Weights of a small transformer language model: capped logits, 2233 steps.
Each number is 500 + 25 x the weight over its row's rms, rounded and kept within 0 to 999. Layers, rows and columns count from 0. Numbers have three digits each. The size before them is the row's rms in percent of the matrix's.

# layer 3 MLP up, 512x128, rms 0.19, rows 138-163, columns 0-127
088:436487464510462498514494541484507518490491471467493484524493503498527469466505477492533507477518504523505479504478477537475518496532467543520522495491505500508474482538486505464546475492486491508440479482523494493470499474502499509507497506508523464528537507504501556473532487544439494502456515505551506485474440507547448529506507477453495525518516501492527487495500486477500529541514
104:492505511526524500545505474542503499527519479526499507526428499503503489494490520515556516512515528494526516504528545522438501500486483494518491495496489483489503514511492531511476488553486480537541512547467508517474510512482477506507537496538465513465491489438478453508464516465457533498484527466479545454488489491513521498482526504452450501506489500496505494501521503499468503512557
097:520493483520528507516496524507510495475503467468452493542513475513489465490495481560463475513488507500479492553494533472507523473511493488497479486511491540506489526499490535496508501491504502448476486510520569527566468484473533507484475495499467494468460511499488509486492515512482528503503515473487460504523464472510516486537447456487546463493493438517531449473502517494522472513513
111:500450461509511517507497505486518473492485509513479469469511455505502527490484483525510498470502519518460504502483470513492499469477476517468501523490489492539493485518521458541469450450538506510500490459580498500489482462515518501495526510508495523475474503480542533498509526539484504470501465522510520454444510508541479502490530500469556520463519522480501502523487506572480488506491
100:522500446521490533463498543518510521495485507498497493510475487509512492510472516462523549463569547545472521452472500517527524500542528502493514460461503516486469447502511469540466485489488500502500481515522528525480463501545503481478509484522482484478508486474517519526517507517474551491484504466472496535541502446497519516474478467500519487502521502482503535484545536502507508474497
098:518486518470457511499497500512491520481518544502506534494462528553511485461572475482492500499506443526465502502520502525498539535484531517499505540486469528488482483541524530503490519513515507487493487545500516492491485493468523517520526464460510493524525488490535494493478536533494528508550470505503467545517446468474491558473527516505485515516509497477472529470535485486500470529518
096:481465498494465504481514471492467547478516480526527496475535551450529514489546483516483507473483454511521483500511510473508485504550527498497530492526492493479511504516513544489477514522486516492560500510537512486532487473544514571544569555507485464484503497501515478515504496518505517514462500483551507504507505509523498537524495489494501521505540480525559486519480517515490490506514
097:504491487487496545510530467541562501517529444454501532491469500477521478535517538497507505493493486496496507501529492468515474489485478510539507471525466513514499463486531450514501501492495505506505553494472542537470450517489514512484519445461484499505488518488490497538480508504499550497520505501514501473462501508461480517484505474491524515512478518467500476491539457547521564475471
095:477499497516540475435525516508535497495527509441473505509538489525500532536492530495512510472499506487492475516460549558529526519496476476501481481502523499535444464482482504515545495456464503496501510475491530510521512481471535527531511500501485512507498532486511510485505496477488492512469540475495479523507471492511471531481533523464543545467489540500485477497492432517463505503520
100:539503484457524501486527525513461466510495480512486485545490478527526512492492506533484475531485535480520488514473471518520519538493527467506506485513526513517485459474495529493509445499514497492518483514489549481521484465490503502436467556486484526489493502476489495479518469466434555462497494468494508458516480460532491545482541508486527497501458541487479492498462509512483504496532
116:508506486488548493499524465500517496477540468522500557489481516503448505497488489482517479502493531470499517528497440489495455510472460508533530512478489453541499478490487500504506538484511485497482482568505467504535513501487467491461461507499479478515479494461502510515504520514514502486476529460478540513513514457508476474452505537461512550517476506486466487494524476547469524466524
108:492538491548522484497513506493478482522543470481541508473481469514468469477511479476543484482508513527481491481496525514513494491535518470485512489503531506501476497501517479505524548527502532500507479522493521493517486512513544524493593522564488492487516534484511469471505492458466558501507496495479523510498491510507466531492527435451527528518506530486524504491472458524526524497518
098:535518516496490544462511548526496482475471529497504471456497474522495490441498479535490521465498541542511548556469477529519523498483524479520472512512517517484491490489488495453528526474521538473474543501470500534516519489481531495501477454510488524491488525463486504519501504463518492514492494549505520529528556470498484515450497483524530501467492505520482504470528488520476478467479
103:466499519461464496469516504516514522475520563507486518489528476524503536521516478491496520506522547471499522453473474531486520469512515512487514534477493561517472462493448478546498521492496460508448525469504508498481552538477525530488484495523513464476500510488513526494482503492499539465485503466503493497523490504500487491476501467442505520472500502517451518508553514490462494509544
098:501494522458462495458537515552519512506518505521507487509484481500515497490475493545510520485441483517481481509548480502539520511477446523475512453457480507480460463551473477496545490464525476514446514461497511481475495478523490495510558484474457493472501476493494493507527507546514504521485493541539519475469508531516497533531481503525510480466494498491516507503532500496478523520525
087:507506526477478483553471471512538486555436448486510505497504526484553506538470513509463503515509498510470505512503509474499529471500473497540505517485482496483524504517495514508494512505503500505526503516454476492508541518496587513533566493531483473467466535483511517481526493484522512472484524460522483488472481474504497501502501449497454531485528505453524499517506494512528512470495
107:490477522512554490519500488507491481499478504481495527516489442498468491463485524532499519506531488460493474530507533527474498499497490471511509493481510500540547544506500503468555496539487535516493479493498496554497539539527475469465507515504474523454475495496535516554475502473479560506521516498488492442564477498529531478483512480488512473504486475511489521498476503523506513447519
099:526493487482524538484516473502489491487494515491512506514507509510506505494508524557472505543495449488484489484512508489535505523477507475514448541511499496541497508499492506523485494458502495460479521510506461516544536502530547485489464458505435460545524489497468486510503526516534429492491464500511528488487535519463522479524493467535509484447498512465482518468482470505495487537455
098:501497516462481484488531504501529513510478559494510477520509456538504538463565492461472463467481510534495547516558484469481506530466527458474487533486500484506506478523484513556540480503515505520485530514475485501520493463505538519500532489520520491474451479501508502528533539495526493503498505496492538469507513459517538484502489484506560491490472526475501464482482513486488473521506
091:521510464479488488539471546481506484506515542486495468476506539500486509481513521477518522470519493507493529476504439504422488512522461514507421528511506475540475528451501533516494497515507531511515543530511510467510503527497519529518476485550490485500500491501514523506482530506502466515533528517494497483476543478465470474532463508476449531497523492485502520519486529525500471472500
097:498561458524502513512486500552472542533501521522508513485478518480544534493506517506483510477524474537505534479456474484474501499488511482519477518491490499509521500515515468497490542557450503464492481511492513513531511516475472468468463449474511490477507473468522490509503525503501503523491555482496532485521504463507536490520463474562518482495462496557522509497512456538522515513490
097:513491493475505549489533495485489513507495486538502558523472482490555511483534488498481511505466477493503509520468491529473472537517504476525519484514465472487474480511515528541501478485528474518506520509501547502499489531550491497448447487456487517524459483478489447527472498515541500470522516504493496492514522501493541524495454509514509496489473566523520506520490458518548547512477
092:531473517489448544484532460545476491463509467520530529504493448480516535478519506494487518484499513499511487552480525513488505469492512448537533498492509509476507547473520531482527549496523493543523515504488477499542517492447517510522532520497539532470474521488476487548520501466519502477442501473486495493519480503487512495523514509453511535519473503508559509517479489510493495489490
104:494516515489524469505500456544545490525481497470493535539506516510545505490503454499466517495510500467515460510518523520534517490492490522498500498526520500496483469533515537520510573537507504510495517476502497528462518505506504552509463460472517510479496469455505508469526493526467500481506521489535519455505511487529544504504508520541531488515549509540504526490466486526468492547557
104:442497543494518505493515485500457475521483479476500429505543450484486487483485503498505491522499532509497490509507476596527498490509496513484459525521507535489477504530506592508534482488478501513451490486505507481484509485487491534503501503515505488504507552463517507496554492506469508505464517455500469503499504457530515502499528485478454472509511482504505527507507486494506497502455
098:480468459465523496482508501534495545484470580515516519504474524504548514476493525462499485478501499489512486482499463505504513530475480544513477504517482558549509479535537507499433487519516528499467503480478497519466453518534528535487505458513466475495495491497484503532544487478505508534554521506515516515509472491475503492507511511515508525489454523503517524512451510512467506500524
# layer 3 MLP down (transposed), 512x128, rms 0.184, rows 138-162, columns 0-127
097:505531477447494458537528477493504513530501510460479517468491503498473505506492490557468494495493468457492478518517558481518509481480537465449490489502517487508545482517544492543513545476511494508452492528491506501492488502467460444480503467514482483499484491497492496519494485532516558496556502483494507495495473457460490510515495503488511494489481476510524476476516483541450496490443
096:509491539517503505531486527494499506488514503480502513493540483494532498492517482472449499494471463516525492519507466455572487526471524468464509487496514509538484501502489497443501520486539544497492507437519485448500502482519546456509475494470521486500511503511475520468517567519526474495522484523483510556526519463516495509507519483560518498497523506519511508475482502471548510493468
102:487510526534534533504531510504525506520488487502524548485444536511513515499502490439551514507500546464523484490492496560487471541481534504521503472468505490503513497487520497530524499555491495546500441526477450497505515509529493464523509506543493491512510513494517469473510506506468498529456525487496518476464497496482480482482539538520487551514506539512501530473498490524472533511527
111:476490543518527519450521525473530500509502529491507492497465492485483483479504497468497512534476506458504502483517505488507485505516513497530510481510462522498509477504470532487478500463474477512472528504480478511529490497518510488519529500484523488470490515526512515486480485478556484560495509563509476509450555448473505495535500543506484468569469511460509472444510508509537546470522
106:477461558469498466498523492497426515483504482508508555496520528462527504466553501518468481500437479506537538514491492484505519511459460523539501483541500482507515514481494536478480489506488491496503496464469471510505508502497481486531483467518484516477543509532486504462487492456549489476543503508496524480529514493550481467511518495515474496479501489468509492496480496472497525452466
093:488536482517499499506519530496474498539488454497539499542544485477477550547475491509493525505470555489516518447494535467523469463506486460544480448528533486504488530484499459485501464509479462501502495487477482486520502498498474491507484474518492515501514503518447483486510501493495458475516495501541536445497537521516504481564472451500484485475501503503485498468492520525481503500463
098:514541524524498463528502490557439497468505506470509497527520462468500477506497483495456484527519552500491524510476511522519507528466493499495496520477504471526484500504487515523501529503529505486474488489450503543466537554490513472496468454495488518524499518504495537479459494472512489534533500512444540500506476495540485494492470507539501571463505492457505502495529506487472535524489
095:496474501496539486507486493479481515428459529528504440501491494495475519472483478470493506511484511545494501461485503547495515524490483489477491548504542500467498528488497526446491551526483502466506500477487482524521502526516532456500527509511516474518523454541532512477488473494468435515485518455498488540534519505538506474509536539485486507474534523464502526486490518500486486511504
111:500510519464538526515512499502486489514498471541531550473483487499497528498501470527546492448514505494531482532495483500509502504551494519501478497508497488487489496488518472482535495503525472544505485526571469493527454532568498470472507476503505509526503512472463481543502491525502527566496449522507493478530525527483487523515472547538472494513499480484470501484529513466463505526497
098:494479542516486522509505455526454528498529510492476522487512502512502487544538509479501500492511471496501505519488512492483476493505488536545500491480451516488507566567512525506488599509490503481516516476511469522458481495539504479520499502497519475497518529500491475497472499511549467516489516512512491496481519504460510471509473478530485514502542450499529524516567511450511487518508
116:458528493487499479510502517463479514506490485494556517483491533494488494510483502501524513534452509513518520508501506537481520496482530465451505472459472487488492483488475490545485492510430482550479501525489520483519507521492492480474549470500539509477524501467500480498509497467512524536537517490498489475455532573485474512532485578529506463477492501468517486486486498460525499485486
112:481486558479522480474512510523500497508498475527460512453460502530484465516467508502488519524536459459477499499524502523525532514484461494472529490571483511518540497458512472513478506504505485484519552503513499522482507536525491493480498498487523466497517476476519544562476506478481525515554515494492497474506484559499508515499472538508506513465540538483508490493463542481540490497488
093:507549454496451449498493510471514515520522474494490494532503509523482526527466506515456478521499523485489480454488514497494501475509508453514485493473506471461506467502517505503468511542486485502500492497499466496506497534498488492488475534485504484532478450497531542470500511497528560514510481475521461573558494497544521530539475519458535491472465465517519507500507465484514504521515
107:529528522510529524483511520475522459496489480554465507487506505489484511512446472492508535499497464460523500518502520547526541531529480481471500509488528526440524529514535466522487475514464487521476474536486506505544507478473490479508528494496481472529488501486505503438532463492476477479539525544480503532495486507512512516490521515491493429523499502479489508445479472527512466501499
090:478496489537514537550494498455511504498495494499523479501492492498509538524509514443475506518551528504526511496479511490454503493505527474504483506538523482534515512454514530510447513538474533490552483531478509539520496472502530503477445511510526496552511519488507503458516488455500504501495510490456492510559485487481499443455502519488455528509490517519487502492478509450504490462471
098:513527480508451497496515535502512529542513518476494479460500462476476507491480475485505506512485522472506474487487516485430518523493521483519495483522512498496535512479475486499505481467467496491501485486480499546483483496447487459532468516494480486509513487500509488592496534536497491492505491507481503493501528519475482478512502570504552500449456518528500501445516521530532449473509
099:508516469481478508502466493548548496486507508521505485526511538520526500523483483476563474499472523488470508504463468495491491549523521481468524499458477534471505504546519508520484521437504485478479540509524479475531525473518544495569495536484513503524519543511509456486506488514484503480479523506504483542473491479485455477538483551490511516490515522517545483476504522496504515522496
116:507512518498477506521488484474462507486545476492505518514543513507502517477561433500505495520479520466517520495491491493537473513492481538457497551490525529472504496526538494480488478501495528495498523486492477461488457484502491504517538532432515480483531506486499434509499513495497565498479486482491516524574469468482478481534509512466532465509516477475517475512516529493515505507494
092:500460480514481484488516493500498513497493441525513525503474510510466494509472522497494512495488492484510466496465536551503503495486437493526554497520460520489514496479505498481476538508474510464495455495535493543489516492502478506469501534503493494506502546509453458454490488485466549471472484496494478524530513562483492539519488528481476465536530476527512539568493488528516505474493
092:511491503501499521466470511520461519527471525513491487500479453509514485473468470493504488513445483487522449546512517470533495436480510489473541505451508525487503484488445485484475460472492493484530527467506504527533525492504503473494490506468513514480490516453530533495503474459521530490454466464546523512505490537488496537471477473525497521497508513525490491490515479432485497522484
108:507482504507525495481508475490481464459540514490497546516551573493499527502511500534493479508495502495522520515462517533526450503514476493484521447521426499498485507519499501516477480500513487478479500516516545470457499480519456479516508526534482493487471512506482502463520486506519468507470480520510471533517526489493522535495483426504480473465545460531498504467487518482473528492485
097:510500517464506452515507496505507468512509502470462450496509493497453475494478522483503495505528565504472486496508497483535543503468529545478470507496543471509496503499465454468492564484523519483515517521474440495467500451454481491507555499513484461492508506498506514468539523486469526517493498510503499521498501469486467515491516483477509533512532487475474479502508557457463475510503
092:479514512485557444530481520471508508516491535493507475496512540490473492530482519514511516545473501514471532443518487492505500531510498564503490475506526487527474523523491517529449443497469440473503485511488560478461513498517461472491478477486458492522505510496531521492496475545488502500554522516533489508512515510523506511451494499527524509487523479498511513471531472502497535488513
104:477491494504485521499532564484445525478490492522496477469478475476481485490485518485528526504495509477510536465522521485465496525471509494495451506438498520525525503515501486512491440491451513490507480513506508497563496500520504472506495483520504502479469550495564480541477505507544496549514486526475481528517531518485470503478482551475470527506495502444471481494523508476510478485471
110:515455467476483530556529499444506492472528478528529505498514562508520524517531524451480519501502498489492452471473482463482508518481478524512507518493535546492522542524513460491485504496499521505513540528501496509515519486487525477521523539486531510507485497475484541489484481572469466484474495543486499470528505530501515494502498544517512501502555492524465495497490547518492472476503